Each number is 128 + 32 x the weight over its row's rms, rounded and kept within 0 to 255. Layers, rows and columns count from 0. Numbers have three digits each. The size before them is the row's rms in percent of the matrix's.

# gate: layer 3 MLP gate, 448x160, rms 0.128, rows 0-54, columns 0-79
# up: layer 3 MLP up, 448x160, rms 0.136, rows 0-53, columns 0-79
# down: layer 3 MLP down (transposed), 448x160, rms 0.0548, rows 0-53, columns 0-79
gate0 108:125063165142134174113088132122134093123123176122115090152196181114144137157120133173167093095114106105156131149093133134119085138124154112119167190128117099135141111154136125089103096128147109070123123070216130079097122145104122125136199114
up0 099:140148124125176152137153170129134103157032086093125122111148131091111146139124108122132188116076145045130162142119096088127120096191154148097118153090168146166142116120160139073142152025094150122082133144106116130110161151171135129107138202
down0 111:108133130085071063041131070124097118131147098111127159119085107155197148114166106155102121140113202179132143131104186140140135099130090122065129115181088143132141192165121107149090147095133141125143171146121118139106134123082123138144134132
gate1 115:119144118142115115131089175072180091136128102156163178156121175111103180133127174186118109089159086176076111138140113103220080114107159084139111119135128104034149111056180113127144119060089120146189130124111110079144140105119175196130106140
up1 148:088128092139116075151118168089109120152076080146138150208084123124105090093107128152109185079095134158146108146053056193176143098080165165088163102114088130127113131131157134135137083139094199109159116108121113084090124082124115126141135121
down1 139:112184092221108146132129116120149105170125121131165107205089141150119134129176150136130111095101079156151153148166128128096106084177131137145087021123159097106150091120160143126058143113156158098178120156140113154135107095094140149122142133
gate2 107:127099176111134141145086126146131127176125142049136143151141116124141152164146156088076118101100156109127134100092065145134128113160129141064184163171130129077095120163167118098122070122106193134143158130124134162127149110151165132172124090
up2 102:113122135165101117120078137093152108084111108137156155149094140146092162185132140123135116167134143104097131115129090103121091076110140111067139142134111142063147115175153115133109112060119110085116116152148126147058115128118154221145037151
down2 102:117158148097132172080160101126121115089101092152136099120106098174076078117121146113107049099085156111134113094112114093148183135075140092137126168164122143151104167135122115103153149135127160120142130086160151089157120171106076146136141093
gate3 114:126094143111133081125112093097129129127113101118106115128110087078141168081159123104135129122155116111097116148106154161136094191057121138137146160130119080115112076116079093077115188084170113070069150141083111154122133176171150147146129094
up3 115:130143169207109128132159130086100096111097063102145118131111110107062179117122110097081113141162166156140071133140068139136197123069137128143192145121151129082104052111127135153147097140086087155130109080133196120062121138086152112121113140
down3 104:191138126101100127042123147110113076121126130164177078120143137119140118151118098106140158125098182105171145108128151110102086135134114114100082112089140042115128142150106108135107107083165115114147140125113199141120114098202168125045144105
gate4 096:171138125106107114185104104103098133066128118132112149172090096131108140187079129140144164123192154114097191098141132132082101128102132097129126129066088189102194105103168097113175119112167127145068169150101155187189082105140152117105115093
up4 102:137111115111114163150122159139133155145159098147080160105128096134170073153178141157139167146079165152160116181102133140051105186168217139079118090148134182161154117141149093169147118158169160172157116178102110121129130159168103111140174079
down4 097:139088047093116042174088101074117139187137102085097067094125139125103179147135123111110111169140134106163138120109141132162127124133088118106181136175119165151163188126170147190156161131100120121033133151082150174122167069105106130113099160
gate5 100:151142206169129110109119127139159122118174136105195138117113154183125102061183182155150089134088167149090178180110109061147155063115130157033115192123105087097157121160163141185122186121077124135118176120112134130105139115127118178109086120
up5 107:132129093081113127111159147156117168107147110098120146104125086115128218106099151138078111125163092129108140103130159150155153121085095095169131129174080158093103044150115095081128184116123114130150144148115134145169176164123110171180153128
down5 106:077089132079102113232168164150159089127105151127162133146133094138122142141138154125123171134103111093124161174139069154151142097181133152137107132152143171134190106145056105123122089168134126164137143064120160143129100173175093130210178082
gate6 084:115057151172140165114117105170167181086142142059112106182104149143172177131134118163076077114146129130175157125124141175122197172096152088160129085091151127172105176166121091114104116129120121118072180156146136132158132108126149150081094079
up6 091:231105148133167149138092131096084174103105163151144169011120133156096143184193132098150116128092162118156155104200084113132092145150075134158139114125141124092152125133103140149174206155142193088151102126155146145150148111171180129092151152
down6 087:098125147204137142159095102145145142147188105149113195131106160149148105082175120110133115143130080166088029120112115141134159077089165102194154121109094147144174164108117095152153160125147180123095159157107146129131113149103153086111195122
gate7 043:107151091174126098122196140090111061033108098083105148129118098073124118110185112123118117123085146108112101129139203137132102134141084144083173123143088111150125112161184096123107082150080054113115175099119172141150144121063137059111141167
up7 044:131121151109134160151078121122146159204141161124170130151153095148114133157048131134187087168143121140083162121124073129147135095127170136162125113098156148139127121185098132145165158092220146130140137126152100102107094131121056146127104124
down7 043:074105157095111081134109156125155115153156091134090086182129106129104134110142108152139131128087126143138166130157153128134060158124142180175149138099077054109108136166103072090095178113158139147112152097100127073156152182071064137145102088
gate8 117:081081154125101106104131039122103104161111091130106099112161121135180122156084153108111141107135056141154130151059152094075112123131148091148091158140122158163217136145163105085118089060112086091142075077095119063119123106082069072142171132
up8 104:070133139152099155139099085185154125124146177133095114078117175132132059148124165144185149087145164127123119138128151154128115107105153152127123184096150137142114168079142146112082121184100101172103163160070106105140104161140126115124111116
down8 113:149138165126111134085113116089107138113097111124087119147115087145095115158111133134137150089133128098117132126121157108171129126107122167209176092122115149098158073158087117086176086120126144160131130138124170110092137112179147128078162114
gate9 119:151109175129184139125115086118109158158107187143129143136148091122136138081112150139115148165191142161132203117111149055166199068113146093071113126116136120142126060109138128102127149133126110079072106066047157153107068146075133109145097146
up9 122:110105095122112130107133079195116112080118166124134096108120149155181164149150117108109137147097109158166124062152164104097161113126121090140108119143144165177140083093215109123146159134135149058044181130117136137160119100108103138145098185
down9 115:115142129089131150056153116117111021139144084133137127107134154135134107128145140117164094149096085116135085130114069152078100100219104190140215139127105142089136147131098151100140085162110082144131136148204126133178139112183116117078162111
gate10 106:081130061062065122143134153108229100091131156125103159096115152146105134104083163160152225116139098184122125138197123173075175124108136120101131157174122111182139147109160155168140136037148141141125108131173111153138128126103105141097105112
up10 105:104089135154115143173060122156047088169133110125119132123099085164084138147160100159053074159116148139094103135123115109157108103109129159150147089131126066100145067139122065073141129126123138093117121130170129168198124169140139131173152117
down10 112:159111067115170151134135123094145141082094215176119118083141161124158137126099119108116191112116127194094121122058176178090116146148162112110095146144103116189140154092163211123150176097154091102137175095062123183081145107153112088143115161
gate11 100:144178115122143127117075165153087178075137072131093188182121149189153091111156129131070133078101127096076091146118087074162137143113187157083107121093116126124135117088078215163163149113129111126132120155071137134089125058070097132167118115
up11 108:115056124089126153129147139100120104123148106070120140168120171162155136137150122065084103099148150110183134159127151163102124120107178071084156084130078100147085083124145135144126135182164157125129142162140078117179151147079159169158086188
down11 097:161170181158125155068098132114119107134147250154066101101138096116084134116104143121128121137126157118108101103149065122132127170154134160091096133085129183172149153175130132077186129117111111093123140088131181160113162156125121104104113115
gate12 102:176111107147146095130114069111127099125159081140163112194094126061108112155091149116141149227176104114153102152134140156121082092138078119133148185120103176117153136112117165104171169075121126170103170115142113121073157125115118135066186145
up12 093:171133107076164138163141121171066145164183137126075124154094140142095103126105167202159108136148131179111133139131139171164083099208087140109119121098091147106089145167088127084134141147127084172117149123073128170124086135090075089092111109
down12 097:074123139121115190093143129083147087113077119129171173062132088129109137139108143114072127098084160123134117109138082136086180068136116144105119096198098143143128156093152158100094077184126098095148066194165138120122138141094166090139157132
gate13 120:145113112197109167100109143098041114190105104079160137092072082114083122161099092155151135106150155105103104165109206125074078128091158097099163068138109149148118168101151119121113086134110097144130131146063115129097081140104117122108123135
up13 115:154114090096084113073177155132163149104070129167131114147128168127094174116128160111116125105124136143151108115128128182134169161135032050119133113142136073108111151117128175143123132094062116129090182172110105097090121155113179147071095134
down13 119:116140151128152117026127122127108077160136127123167089108174108142102103186117085143173071180178183116120134092101128182083100104148080088190145063140118119149139142126146109089127151132108130117126104148079147132078170089091093130106097135
gate14 100:130069147181156143161155083110124141125134165149148131110097174110114112136149159177115117115116142062132166141187122091163170134160182154139093127088114121110140103095151091114168085165141103137150115124116124103136122164158148125174067135
up14 128:129085151081097139086169119114044141131231139116105153120147141145093135114151114153169150105060108148074133124138155124106153136178107076108132122139112165204131133121179114130144137144112099208110144110104093116138144088126118136159088152
down14 117:094127170154143106046124108140140188151187142126100159135073118127186159129126119123151197136111128140155137109097190109080147079124117112077100116115154162081119120140125172142142055148149113147104176137128187164171120131105149190126103165
gate15 109:116131089114137242137137129093111135182158104113165138161113120124122126077095171140117167151182161104132101091148150139110144107079095123063116101125173151036164105064181112149116109102058135187096133080165127151136113143109155145143174153
up15 115:053154170144098120129133148097114142069136166096120190111171118101090132162133173188110168138144191113114148140106061108109069115115112018167141120111103151137114151166087163153130099164151088078088086026103137138138140114104143138098086113
down15 114:103144133144074148100140105132090175155171161199119112134136102142104149174094094136151075092132138095115135161178172098146095138080113156085156136142135136125209052140155174103145077116180111126145166142127153161115128109123129091105129223
gate16 092:157072100097083182088102080127113082166080146173072171119129104141173119142140219056078165155103171168103115116127096200091097165092112102134149116124197174095135132144122116114149123201121096092146093131096067105125134169133108121154117183
up16 100:111102112113148082046110102124145166106167142118142131182099159080112131104127132107096163082105108087157083132130132144128178097145168165178155166160163125161106135109135151070087087158160171168121098108172132108129047138178102150121056169
down16 089:099136141169110148121107065157110150108154110107096130111147116091157139103077132118132091164108137124125179097105150176127093103087138068134119074166113114079135131075127131134163187102098080076073149176125145152097189094223087123087140101
gate17 109:143142081102095148139151086150077187113074136090177142165127139155167038092078162104154113158169094111166110152179123123112125118152128163097101145124121157140158157103125121153102104112084079121109115093116120136069154119178119121128089148
up17 104:185104100107113172132143106167096174136145126149091151103128071132170078149076065154121133142150182116106070123128121152066161117145159120184129132125059128097227152120104174178143111111109132128142106066157077122160144148148158121131125129
down17 119:143192148134164128118087143112113078156174079159112099151156115194091191147123158150153165142171124161115194145138144162124124153148147132173137143160169128134051118190114128135144146080158164152187139158148119082144117114080115094097173093
gate18 119:107111122077176131176096093141085098120042116150137142100127148119157156123098110096172129135144074168163144099089154137123143115116042154139161068172179102109098163118179130116092155151080136153114055116129190062163088180094101169133142172
up18 103:108133145188144099128163086157144112142150148156092037122184097033125133096144132161123059080149143098159197175097116100099138157122127129101116093137198141121143144171084111153118129101066101123143082163092076127137163112071147118118160105
down18 110:098108152085168152135124069152071059109114128130123142126103163140177099156097084063115149140106178142111206086124186106112124141147142158155218106124129095187131149055194164126131170188129141051137105126099160123140124146091125078134070172
gate19 105:167168136148065148103144162082149127129141131164129108122175147174156184158105084074125117098099169155164119136094185088113077131081148117146119079143130124160116191165170101114181130145118096165129083115123075095108105074109082122146073125
up19 103:089159122102129140146107102184065133149164106160113118077045139053117083165161188168123120170083146098119092100180072180127089068112147132113138096081131185136121158049126074102138140124107135142145071153160144159171175117129106108151169146
down19 105:164101067110109158132126119078109171130115145170094120110147134153112193171144131116067193105116111118110134136074117095108194162059115129106117154104102111119146076130110157148160089137180129099082110088097083168132089098097218153177121176
gate20 094:103174156164069075139107092174114140161175131105121108134135139138115107068143134130176138170156092095169135088116116171176133108154145131109098136175116092148103155155176108109164180176083168133155076119139154148127143108147166146108171170
up20 097:133102097158111105124160115165111154175160153091150093099110113140128135057150132133134169100077118057129112095117105184151110161116089137068115155076116168143168070155141166113121169104127156161151121189087149095210148130177128124125166098
down20 097:102105154118167165077111133138102152151124102151186140116126152148148116121124099194107123081107118239154103134169148139126142140135168139074151148114112120156076144104210106166168087114115110094103161080117058104131118111060106127171103120
gate21 095:131129185152187174231150164117120128222152186215131158101112116165131126063108113109097167158105121159159058170109079149117082109134123092124133089141122131100189115125090074164101139124063119115160194080105107113086146156181129144155169162
up21 098:145121130197181199174121101092164089154122175133086117114095133118117143074140129105083101104099123182096116132118181067128115069112166127101119112157119090111137126115076138105144099118117092127111157163095132141155116103165109153074144087
down21 098:093129119122166165170103130149164142136078142144160155119100099109164166087115111143092078138141095086154157101109158157090122113095077063145146114134098111118204190112106131088118143164113160157168109129120125117065132111139122137145143127
gate22 096:135110089128145127175149118129155175105181077133143171150146174115104071109095098101148173099139169166113189145042164141135142193138137111166110134080128187092131082069119105118110144144164154099114163116100133134152138104111199170139136080
up22 100:060145126134114092125117114139130114111164124185166122153122141076170149102107116169142091113076099118156067126105064113099075156130211160115130128134105155140120158060145124118079162194136169144181129115114196160112166074133194126125091136
down22 089:136154151133163207079126136134102113143142142093083106090180114111192154108159094132160145094134115112080175128171128118129161105122122069179088064163100104155093143167083122063132135042165103131070127111179099080168089185154137119138133139
gate23 099:138178140176138154154114093128117164084116189110077108173136130161088113101080079128135069108135105135161129103175204111155140148185111110150116106086117178147151133149092075157121098079118136090175126083106115068143149057037119155134077137
up23 104:134128127116144139119113154148086143086119128116157130055158076122159090180183121127137135132140142090127092153146121163150129105198122126153071137119117099105110113105140090126131138068132117119197168115105152115184236116120139190110167144
down23 101:175153154102121160132079111159198141095136152128128148135169176106131110163160135106095126169109135136120128112157165155137084176099149131140142144071149118101153105147119148172127121062149170133114075090092165126155133160193089085058197091
gate24 085:119093151127099133100180124116135147076192128170200111128119112123101150146055128115106123117126150096127151170157130121069163138139157094129080145127184116140176126100122143141100112154132133084122165136123132120158144118128107095095105164
up24 088:113110111130106143115099171039067130131096175104180159125122077132120098084106115137159233147145114153128075141080134134152155207116084163139145129132157129137110112152069099097148117080121159109072162153133116138152085159161119069112134042
down24 088:117098179093120122178179083164145070145175161101097058177124120134087109139103143115124130147172168117140147171139064122069167097137188118079184159098139138122087140090163095112173145158110138135126158128165145162180075093140118170106143127
gate25 097:148112132211188170120108168128135139176139156053128130119110092128122106169099129136163104092145093160184168160120118109149161149145089187066080113119110102098114115132134106093182132125099084096088142191143087088128101093121157128071091116
up25 099:103098195100054128147128109088100107109119123079135145136147156123179206089100171137148131176127053164144119091065133137055145112129128166102122110128136166180096149090190176144158074147126142151177064205088157139160084133128138111086096080
down25 105:162192131118191138194100127144109111160101092190098105158110093114109178220104157122111130109105103136116118150137085144186203155103137109146134161144114162132093099108103096182076169098144167086163163061141130155108169145084076149149158116
gate26 093:085142077154154160074092164112135134143195103111127069094138160160088185102085070141157152128154148085060128115122123102141127140129126086180105099187095126128135075123161070096094142072059103150177207148111117095110144183157139110171121150
up26 089:108145113117123114131139120197116145061140139217144136131147144115117156109172157118100129131074149112139176136126092136078132123100182100079100099158218162132117133136120172192175131112109100099063140109144128154086099165094129097113088137
down26 093:081129123129177085133138129176134039176138106099176117133121106133149189115138104146153149097109100092071094125091118146161071066206098141157129114130123084099092108148136100083110117097112084217206044135148102171114201092156120138158128108
gate27 080:138100141151127162060136136161153160096102172088187178152187113111104126106129143172128122159148080165105145122053161110126181145102134112212164156148162128124088153172138107231097142108102109133107162136153098165144098168153129100161138062
up27 088:218158146115115095137127149105099076164166136090188129157087098110118107111138127131119190126157102053118171152176092128137121124154123136147130128127118143071110123152087176156154144137141146167160116165143077144144113062151103096158128137
down27 093:104061157100149136118157088111125112084125099131140130143191147177121140137138131133169088095128155170087113140083123134098086133102093129156081117161175126172155157084143130102149147133085131126067183162182184160113062119128177130103116125
gate28 108:093181111130129095206112142171147174096100058120152091114180128063136104133147107153087126126106163127129136104148140144158171107133139137112164115115140133118185122124177135157117152100106126181139184174164141093168120087114143145105065121
up28 091:146155120132166112141138181141098103158108153099092091126127162127180080117159128159148168129162110100193135185162120164139117197113197126090035145174067104138119130153139128146136107161122118049152092131090071121114109144171165108100156126
down28 105:117193127116102052139105062133148160115134143117144130160132184095092150182092120102128148112119132046124107112168117116124164132126108176136154106107181112124136106153139141129092163074172118162124116195152153093118156149100128120080139077
gate29 098:061102096146158196161105126136116057068124144095131128129116093118138088191132133217111100173125129187077120170095159085142115098108095117060106126139101098174133109087156106131162073131116141069125142111138144101113137169080085139105103121
up29 111:089118176131115138077118134119103148148069203132121140209124120068099113165153123196211148126121040150184083102104131198123132139084128112129100088146128158073084182125157142100117099143165160117164114116144126157144129136126110159157157149
down29 109:098136145144150090089099098177113107113114148142157149188096118111111099206159132097100114128079135166080155167125168103135154154135102220107134094103165099147097185064055131107144102115116145165168168098101113148110150183145123113182101113
gate30 102:092130133124097162146142094147107142183150117159140168152143150092152141070178145123140164116114180126102153160181134120138129111122151202145182149110099098082134162104172109129123210084137144104143101131154145047117168070092151169130130163
up30 099:148121116128165075119151110089105199140124105106107142182106083178104156126112114117145101162141178042206138117156120103102140132131098156098070103121107159132068189155118120112134053129139126112115096129129147136153158113125080059136086160
down30 106:105134124119112151183107088186184178114113137127197074117145125101172110121165146104126163065115147107098138117102115129140110055135140176110141142118111129081140079146156094088123185123142111166118123100152123108071114116133143175178076133
gate31 092:095132159151062112137099153077122160173131113100102124087152163167104116117093152135087134114118125158152087120157153099110111099153108177108125138081102126107167065110114151147114134140098087134155081094106185185172154109128136122136154157
up31 101:026123180130148125116159172133171160125072104140132147177155153141099148095072122120156141153163156132104101155122092110077133158126117143098058083098135158152195105214132108142077092069119088118096155120112097149089119131104130098153109090
down31 084:148139132118140110144083121147106113102131112116141127056057108109120119129102151180092103104106113112123102132131128135120110089065084105189132166087110105153133131116114138173136135112181180188095102100162202122130184106105156159151211105
gate32 124:127119115152144106111064187189137103096145113081169151101086156115103153131129160096122136139116132117114155124111102111108149134057150096082099128164114082031158136131108136155151182114129085141098132142108115119149062108168088132129123091
up32 118:075109144117141123066128077137113114139119140137109056178163100132137108136106119161103137126118069168146047157111143135146108146126106164142134108150161138115109198142052100077117090171087087105138120150079130082142094096120139142137113086
down32 110:139113164131102109076124165133145134112143155151115130089101121087154112153120175148133077124091148083092100108160153160120137096124109127189163113097093170177127067142109137174151083127147137104102142117178156123152160139213114103036119185
gate33 096:078137110132090148144157132140131133160160081133163110132126142106168135029138121176149133111159087167195081121125135157110097079184112176159128125098221159103163105123167150130121163073142172174175163123162076126182138136153149135204098139
up33 109:122115127108148098160078127113118202124143146159128150065125150113097078102156194102075101131097110101127098140156086095084133156091181097132123145127167141168111107123069146195062141127102131147108091036146197132204184113158166153096145076
down33 103:168115191107122134159122155086082118156171138113147119179139141167175140185082132148158156091092131085088091133095103116155106145136195152161084150122107139130111112142123136109123220138045085108135109127106159069119168175151125125158076077
gate34 109:142089158151101166180114128104144141150114089142164096084107088104161108115096115144063102130120097134134147162186142090090094138117133116118118160152140131159078176086094140069143141087138088161134075157149130040141120148086100176176153071
up34 081:150094122166176142210146119145125148217130148086111116120121104153150134152117125162132085115097096100145132110088140161097171134134160099111108131141150141144123149084084071122189198111140088177134068173057131100154095189137134143115106072
down34 104:125148122117086128151146167131127160115144168041077093164146199142112145113133145167105135184146136054127081106105122134131131116137068114115130121118106048097090108097120110156089150135074168118072131128161101129105097062168145092180184143
gate35 100:118071118066170132193165135119180175095121137085168133114173129154117165123123123103150117154149136111161104124088151166132133151153075080115162127071130156199131124134133175105106140123144126165135138102181150128092134175108119108100126173
up35 088:112104109109161145099095138206109165127177170131123148109178161143163144117147069189079182134141126127093037069103157109134170203133090115153189082119120099072132101121098114163123175121120124109116141087137096121155148117108160107160158088
down35 084:097130169150098127147118117084137092103121102170151163146136124104091071083109134102144100124111119143095117145120083109127121105086170145127098094122139201140116135112103111109208131119111156149109096125110132170148166084154102189070154166
gate36 118:162142123134127054127202136100102136097145131164169136141097190163113084117134098063138156142122103101112131051181081159109070159176116105139133153113112111127108102117101146141099151128094092168068129117133147118144086069128146163087155116
up36 121:109086125126130159149123115161117087123142072123121063111111146144131132136129129123088113146091130145131082110118119087123192114137084110164192088152126120173072202116127078154106102104149158122151134165189108037118128085114166161104134110
down36 114:103118191147056100080074095142133137152118112127126087156121120085149155146134119164141150155131149124158177144079133081154109109133089166142179105180128133087138105179118175138153151085133174141120127074113132131112156151249091108095140166
gate37 106:129147140100087186174152139180138070152139094092128217150069118153088069128146118123112096136153131141097066089100103134142149152168140136126130140159126135175177131146160160120065087123130145132148113100094123089096137109044138139136083080
up37 099:110178099152096176077118090119107095173094150150105100117156195157142140122167067135139148122161147072110192109177127081103107135117102120117159094133117116108137121104198123151129109111124142131090154124137111128112059132102067135152140134
down37 099:147147110156179109134192221136157097163127092119105170120123101107091177105155132147125138072088118153140092132159084128176096150145080175149119123183105125153125136187135130091153139157119075110123123079134113127160173127136147175125113132
gate38 096:084098150155154156121134084214154129161121090154112136111079139156125131119134153151111143150127130113156148152185139157115150105112139061139142168149161075161140161127112092144150133161059138151062058108099173118086089081152097115095151143
up38 091:139027121166183145088099136112116103159098133145069113092127069129102105160216118111095150157087124166192149148132156133107125168077121213143150116124114134157143090097090098089103163149140090143117087057102123125167170142135152115168156202
down38 088:114178148108111193203104172186133133093109080148124113111108185188133125118133124152141132109139156103093160111148132156145111100122147114124151226109155084090097173121179127208131091114081107140130152162144110144091136113115112133158102151
gate39 087:159185157112105068191148196131104139115084205083089139138193110098082146138164122131113128135133102115130139173118160155150136094149159056140123091078127108170092130135117132091121093064128128164107190092078160110070152193103095117077158109
up39 095:185103103112111142129159056133119047140090112114174052153115114076151116120096216108149092186151101206227151167161204109114144069168098107086165094129106139189100159159116118144127109162138086186139160133119113132110121175155099104078110165
down39 091:159146146161117131122094141152112111129129097109139160153125166086211111094124136171098174075129079066100103135092107136107113214081133169165089106144090141128119128188095112128055095122162125121142085150142100119134128139117186168138076102
gate40 102:111137116106130127104154102132130136122118076139100106144162164201158114099164113198167085121094119144123124097163121181120127123164159077113139072101115132122089122063145081152105172120142114086090114115185171068096076156174092142127122118
up40 091:158098134151110172117096097094082108163151128156094149086131112080138116180195094175063141150070146130153081215114209087148138135098121177187125121149129043182136136152087150126160161100135134125122079170119147162136097105139117092137138118
down40 098:144110121093161129187094055122196101131118039090155134148130180138101091105137114135122102148124153116131096155110116103184180078144086050151180116120109168102147123110138151092151112129137110124122157116137171129122116138130159127108126112
gate41 072:163115182110126109201144155133148120174117138171115140121155133097107100117127182155107077119140114194148174198156126157103088138109144167178142192148104138118128179120127145177121084174120152070182042165185151113145121103084109067106125090
up41 070:111113142154120134109113047106135154136125118114142100086117147169142110163151116124159100107106161074161087075075124085202118145143121111127099071084148139147135083118088124106188157100129092145136189079092117144098152098165149166108150150
down41 068:166113120104137072116195143162126150092145117129103117143101079184156166169168092129123137081085127131158211152130163120119127180124099157101144090124133163116165086129128147129217118179115106122102136065151122122109078128150180103151121070
gate42 114:086122146138080113127066135089148098133088143133152101113084125081172125136164120130091189201112107122161137088074123067128103086133171177102098122190101173131142132113147087061156162176102155199127172074137143185167150143091146130118150118
up42 105:142076127116184139119129163158081132213123096120135051142135140186092110104129120124111111135117152147166082110108103135198189191172122125089162117132090143150174131075149172133136117164140171112139087135135100105132143105130155090097148102
down42 105:115155140126122123047116213149150155073167146120091111132123163107145144143137113091187150166142123117125129132143123151099121125087132126111042142093104128103111123106141057098119134105148112172140120113141171167167085115061155131131064114
gate43 101:126122126169152098097165149159176118120104102111080123112100111074108117134107133149135090154154109191132151098173148101143147123097160108057168126154176160094122150138060157120102109108160124150139150136151170117152208162141120164130122148
up43 101:106177061069170122096140131070175126161104174129123146157130064148107078141137141187130128122075140073117108115082127116134088131101091155146075160139118124142100102128164123145125164163100119133170138139116103080099096124135122108166163129
down43 104:177136126158175143136058149148097133134127147098145090127141193075168083071139108086229103143163113100106180076147124126087136154118130097110157109167121146143164112166118144093118092146189113136092128101155197107103200135135154142181080128
gate44 077:135118161167066096118151147067173157065173143102186130195151112102093077158135151104098098152200126120180169134095144143138101077084150105077099143136149163107172155122158079169100136132075155184109153141141107138161161129181165190184101128
up44 063:125084123117174160179127115146113094156086109155063125112096194177119175139110149142150139066102143129064087130199131120125155192148134138206131155147116124153082131073102140114172148109171173070156038106103098176121107161086097094091147110
down44 082:127117159099087094080158159050159123115135137167161074130139124097087157178169162097108104105168148150180093132162152177129095072069169087093053166104140132089120132074154096159119121087060118119117136126115103118149098109133127092173127081
gate45 104:129128130196123128108131105142093095100105105113166097132199123138164141187141214124095130165168140136111144159105169170144120113086098110125151187077149125121079089110176092153131138126096148110134146137095065116108118101105130159110144134
up45 085:133184090153115133135105088126083128116117102094131075138187141157109131168169163087079151203158144112150060137106122175135142111120112096113159125068149147122111113086140119127138153147151164120119133130123114128144131136124134202030119161
down45 089:093187192143070121033082118087149138097108158127152156067113163167083070094123125162116068133104142125156094144112106120135118126119121143103130107146138143158087104104116156119125104198140194117106125121121153177083152143160107137125123217
gate46 096:052089094160135167126167109113172167182075109094119115105170117120096115081177111103151117107175162097095192131126092134076135120125124145110115142115175183162143122148110123128161120070135123165162135199101112180138096100141123087129135083
up46 102:094087105116102110121161143099118102185102149117102091121187094174068115108177098062106099116098154117153122114106088093128176150146118162082129116139116162140178138160116132160094096143163083142152092164152126146161080087129111148176176081
down46 092:116129139124179125174108030123079150095126090136103218146157147116105073125078086140162112116095098133131129164127070149168141122102154106114129109140100181080089114079097098104140126117131140138057172146103131108104132070129161114118219114
gate47 087:127118124137092156117087172050104152098074093087116153123144065127059121123095138116153088215074071185121128122094151128066132114136210111133143063162109120128114152139172062197143110156126123150127116156079113126113132155119091135111159132
up47 091:107134177164162134128150153120056141127070122158164138085118124066149096145102152151118150181146072092104131136139114118125077152216133164140061152164114111125132117158131106092134136143100158110151049131104109111204078103163109093090171078
down47 088:101132145078102151172097126146112162141118140145136112165114150150111042099069113096144102158151137163089132148084114139091150169043148122132142095104158054092082113137234188119095095096142113158120156156151124149069113143128104131100099114
gate48 109:059108154116128159116133114109111181145135136160161108104107147094128094150137075094141170088119135136142110140114168201112102129150178162147124124110100102094112075074151104087150126120138120150085123089062145149090129087112113134119081107
up48 104:125073124096114097114189135150168142121120116166108154176107151155143115144140072134136060130122076086088182104118098079096151136092195121093043069104150131146127124146183163130153141085141113128141105074044093149112115124101123151122106147
down48 097:141137193137085124153134143113078117083098112151067167131105106106097103080072151126181094123102144144134128127109106140196157115177089096179178200192152128071120161144187067111127145160127134116076159139188126160109145152104116090153147152
gate49 095:108100132151170123181145107150163181077181147134090165230144163162079070112076093139127136136158088116149156171136144119125160133117080167111128114132084183130130126129083137200089088041148114129118105081172111142137139164161137071090108122
up49 097:167112103101072158125140148120143103134138145154129133147141129136134097092096130189114085069126155162167153114203106143168175153205131141114096212184147142170100068097082120123137121144101170096105099132111065171123092164096103167146081123
down49 103:132135123121158144183186061131125166102155184116141133181117142072100103139143077130120129184158090106084142132118154125136120123162061139115155167114112121071118148112182130166078096096174108146169111112125174148147170129130137130148156129
gate50 099:132152086149102142119095151129136124123160100086151114096106175166096119153095148189188103089143111118140153123106154143134141154130093160170143162184162167156130100124144103135099128120071156122121117130187111122158088155140153119083115178
up50 112:061144129114126092113180060162108184165128121173127096097102149146207106137142141100115116135119075105056137085155091085166072113128131071143130109084096106100117139134158173112141159124160132175195101119127146116160119110073098095105123139
down50 108:094106137089146119229133146118155085134126187138105122112076102118115128173095130142052159111090162133115122157123093098144140174139135165127151084138135154155099114140123085150129134122084195141167142114081116148141123121121144177117170112
gate51 116:195147144073170127129174154107057169127149076108103169124130145161191125133180150171205050086168159136135197196130116131137100147128164151106122124137127149163106118128111170179156125119146124118144123105169134078152138172113087128079109115
up51 099:128122143084148154057056150073128111122097159149177082076170154114178093144132105152069142123128151173128122107057100149117110095098071169149101117166129156127071120144133080112075159161153106130152158173107159091113096163175101174113159150
down51 114:048152154135096114127141107125141096120121068170123121132131152208081149164161086070114167139099148191109098112144111127154144125159155139106077159174150177126070121173133115101143177140118113111128131123172095124125071159161160091090170133
gate52 093:146116192108137114145150170110135100083134146184096204141126154177130179099194169135152123166157152157073119120154129115192068109157133163097131108140179126109142100083146137057153130187124113149154071129193145127112094132143098099144118084
up52 096:134128112146067181109141121096137060119170186067071145119092132108143162127131118049115124146116118130116123206132178116149127121131195163117135170099162159154108117121113158099182130133128111131147109179122105122130129101137160134139034128
down52 096:164146159140162101189129164110103190059092139144120103153148127167116131112117140205146070105100107110150071130161099167172122140086120158166133142178069188123092085110142140071097129143131180094142151161148174151102151163093126132123160197
gate53 097:113095116173159123153143194146057150188127120086118151152120156141163123151107152094095152150134155170119120151031147127201107134175171139115093145132100156111114101082144075102166053147114095143105124111123115078145105136139157134108128126
up53 101:157179075168090080100101108096104121104121098220110085168057171114141156133137111125099078147153136111119108082167117144089114166142128129157163131114106088137171097150129127087126144137144209140215136127117067145141075093051111131160142126
down53 104:136158135160153178112162123099153075134134142120132197143146125152063175077066090183089182138105096108150106141146157153125068114142122120145158143181132127122126099118133084159101102101127120074144093170087138103129132157194145128106143168
gate54 093:133121105133147156092096137161155180119102132147143164131208071122117150164104091089112139116096079118144118107100143101158159137110100150124123148138123068116132112090131156193119145053150154074141103137138130135112136148082087160175149138